From a checkpoint of a small transformer trained on Wikipedia: a variant of Muon for these matrices.
Each number is 50 + 15 x the weight over its row's rms, rounded and kept within 0 to 99. Layers, rows and columns count from 0. The size before them is the row's rms in percent of the matrix's.

# layer 5 attention key, 384x384, rms 0.073, rows 207-221, columns 192-239
111:64 21 67 49 46 57 51 22 42 28 56 82 70 42 35 47 58 69 29 31 62 29 02 46 59 67 38 47 52 49 58 50 36 33 59 53 88 49 20 45 75 32 57 59 69 35 35 37
096:30 60 67 53 54 52 77 40 46 71 47 60 60 40 61 66 21 41 59 50 50 56 42 64 48 53 54 49 56 39 61 23 64 34 43 70 41 58 81 47 24 55 39 60 33 50 71 59
128:29 61 28 57 33 49 53 36 54 40 53 50 69 90 46 61 41 42 34 61 55 48 60 17 49 38 46 72 24 38 71 55 42 60 52 50 43 71 49 27 37 45 45 53 80 46 23 46
107:44 39 55 24 37 58 55 28 40 42 47 38 55 60 35 47 34 34 48 60 55 47 66 66 73 30 30 48 63 60 36 44 53 35 52 40 56 59 54 55 48 53 50 40 20 28 43 62
088:76 62 24 36 51 24 46 41 57 40 53 24 39 47 53 24 55 41 23 72 53 33 49 62 23 42 67 15 60 35 62 21 49 49 80 70 43 37 57 61 34 63 63 54 49 43 60 29
096:26 39 53 34 48 38 56 67 74 25 28 36 33 26 15 41 32 23 65 52 60 63 54 50 65 55 36 49 63 75 39 52 47 53 67 65 57 67 57 64 47 42 39 67 51 61 46 40
085:36 38 45 63 69 76 46 59 43 55 41 44 67 68 43 64 56 34 60 41 48 50 35 53 69 64 74 48 67 83 60 37 25 43 59 51 53 54 80 46 54 44 52 74 62 50 28 87
087:56 62 46 57 58 61 83 66 66 63 59 59 51 79 48 52 43 58 63 65 70 19 43 76 46 20 38 46 59 44 54 35 55 45 36 56 39 45 48 61 54 54 32 57 41 48 33 42
087:66 22 35 38 41 61 75 58 41 49 43 53 36 76 38 74 22 31 54 32 52 04 33 64 51 54 48 30 33 58 49 47 57 55 59 81 58 89 46 61 81 53 55 35 35 51 52 48
084:58 56 63 39 48 21 38 46 68 52 47 42 33 44 48 74 52 49 29 29 65 34 82 58 56 23 38 47 72 25 27 52 43 55 39 87 54 59 30 67 49 59 73 42 59 89 67 59
090:50 45 23 50 35 64 42 53 45 59 19 34 55 51 32 45 60 54 38 61 38 63 24 78 39 52 40 73 64 60 68 46 48 28 37 57 43 43 57 37 30 47 45 59 53 41 51 67
097:64 30 63 65 31 67 72 43 55 66 49 63 41 68 39 36 34 53 58 62 37 27 50 69 79 45 45 49 53 67 56 56 55 66 34 62 63 62 53 35 49 55 70 29 49 50 65 56
106:69 36 65 65 65 40 48 62 30 48 60 37 66 40 75 27 14 51 36 52 21 55 66 19 44 50 85 43 59 36 51 64 58 50 48 47 52 73 52 47 48 57 46 55 49 59 33 50
105:61 55 56 57 50 44 30 49 39 83 67 51 69 57 57 43 26 59 79 46 44 56 78 18 60 15 32 39 54 15 53 52 40 68 68 62 67 59 29 79 31 42 50 47 55 58 57 65
106:49 38 51 62 40 31 53 38 56 25 67 37 69 49 67 55 48 78 60 74 23 59 31 23 47 64 35 59 42 45 54 52 61 79 55 66 28 56 24 79 40 58 42 66 49 50 45 25
# layer 5 attention query, 384x384, rms 0.077, rows 208-221, columns 192-239
093:40 63 59 29 45 28 52 43 51 48 58 17 25 34 27 66 58 65 48 38 33 44 34 53 47 25 62 61 47 51 16 17 39 41 68 60 54 36 33 44 63 40 46 29 40 43 45 52
091:55 42 48 44 69 42 76 44 26 39 47 70 54 18 61 67 63 65 58 42 58 69 33 36 42 54 69 56 21 36 62 54 59 68 55 57 62 23 33 47 55 50 48 44 27 59 69 41
085:75 62 30 61 44 50 54 37 57 52 42 58 63 71 36 51 61 58 69 34 72 40 48 50 30 43 38 63 89 46 28 67 37 34 44 42 20 25 19 56 71 51 54 58 58 49 46 63
096:61 67 49 36 61 26 58 43 36 53 72 29 63 61 79 42 48 61 48 41 58 38 43 91 47 27 74 47 54 08 51 33 44 40 44 44 45 29 44 24 74 57 65 34 54 89 38 20
092:37 42 68 43 24 41 43 25 41 62 47 60 46 55 46 52 43 45 49 19 58 62 45 78 52 24 32 39 57 43 99 26 09 04 54 05 34 38 44 73 66 48 60 36 51 54 20 43
092:34 49 44 36 31 43 43 57 36 48 56 54 46 66 29 58 62 44 38 15 63 85 66 31 53 53 46 46 51 43 56 61 73 47 34 38 53 71 57 70 47 54 58 46 62 16 47 48
094:33 61 59 50 35 17 43 22 44 46 37 84 48 32 33 72 35 71 51 66 55 51 32 74 42 17 35 41 39 47 62 42 65 28 56 67 56 45 42 60 62 61 58 48 57 45 54 54
097:54 54 52 54 67 46 55 70 57 86 36 66 25 74 34 47 40 55 52 69 45 30 32 53 55 57 41 61 49 28 56 53 64 51 30 52 43 35 47 67 46 40 72 43 63 49 16 65
095:45 57 55 34 44 48 41 51 42 26 69 35 23 57 23 44 54 42 37 37 59 48 72 33 48 53 69 43 49 34 31 72 59 19 62 60 51 32 69 50 30 79 50 57 52 64 43 42
099:62 70 48 44 40 52 70 48 45 58 58 51 46 36 45 15 54 81 51 40 30 67 43 72 50 46 39 62 35 59 43 56 43 35 47 79 55 34 64 63 39 37 38 45 39 59 64 36
092:73 45 79 71 54 52 66 54 52 54 50 55 37 67 56 27 56 49 28 50 42 50 34 20 67 84 61 57 44 57 53 56 35 42 51 43 53 72 34 35 48 50 53 63 52 66 55 67
103:37 47 83 42 61 50 49 45 12 64 55 28 30 28 43 41 36 40 44 42 34 53 40 52 49 57 76 52 43 79 53 65 53 34 44 27 46 45 22 26 19 66 22 23 49 66 63 46
096:68 45 52 50 52 48 27 21 63 70 38 63 42 50 36 47 41 59 55 29 51 64 41 16 55 57 45 47 72 20 47 52 43 14 76 43 67 44 30 73 52 51 63 58 63 48 55 41
110:56 59 31 48 40 51 26 41 67 42 55 56 61 75 54 80 16 37 67 60 42 61 60 51 56 69 28 52 44 64 61 47 57 56 75 71 40 67 46 73 48 56 42 61 68 55 32 46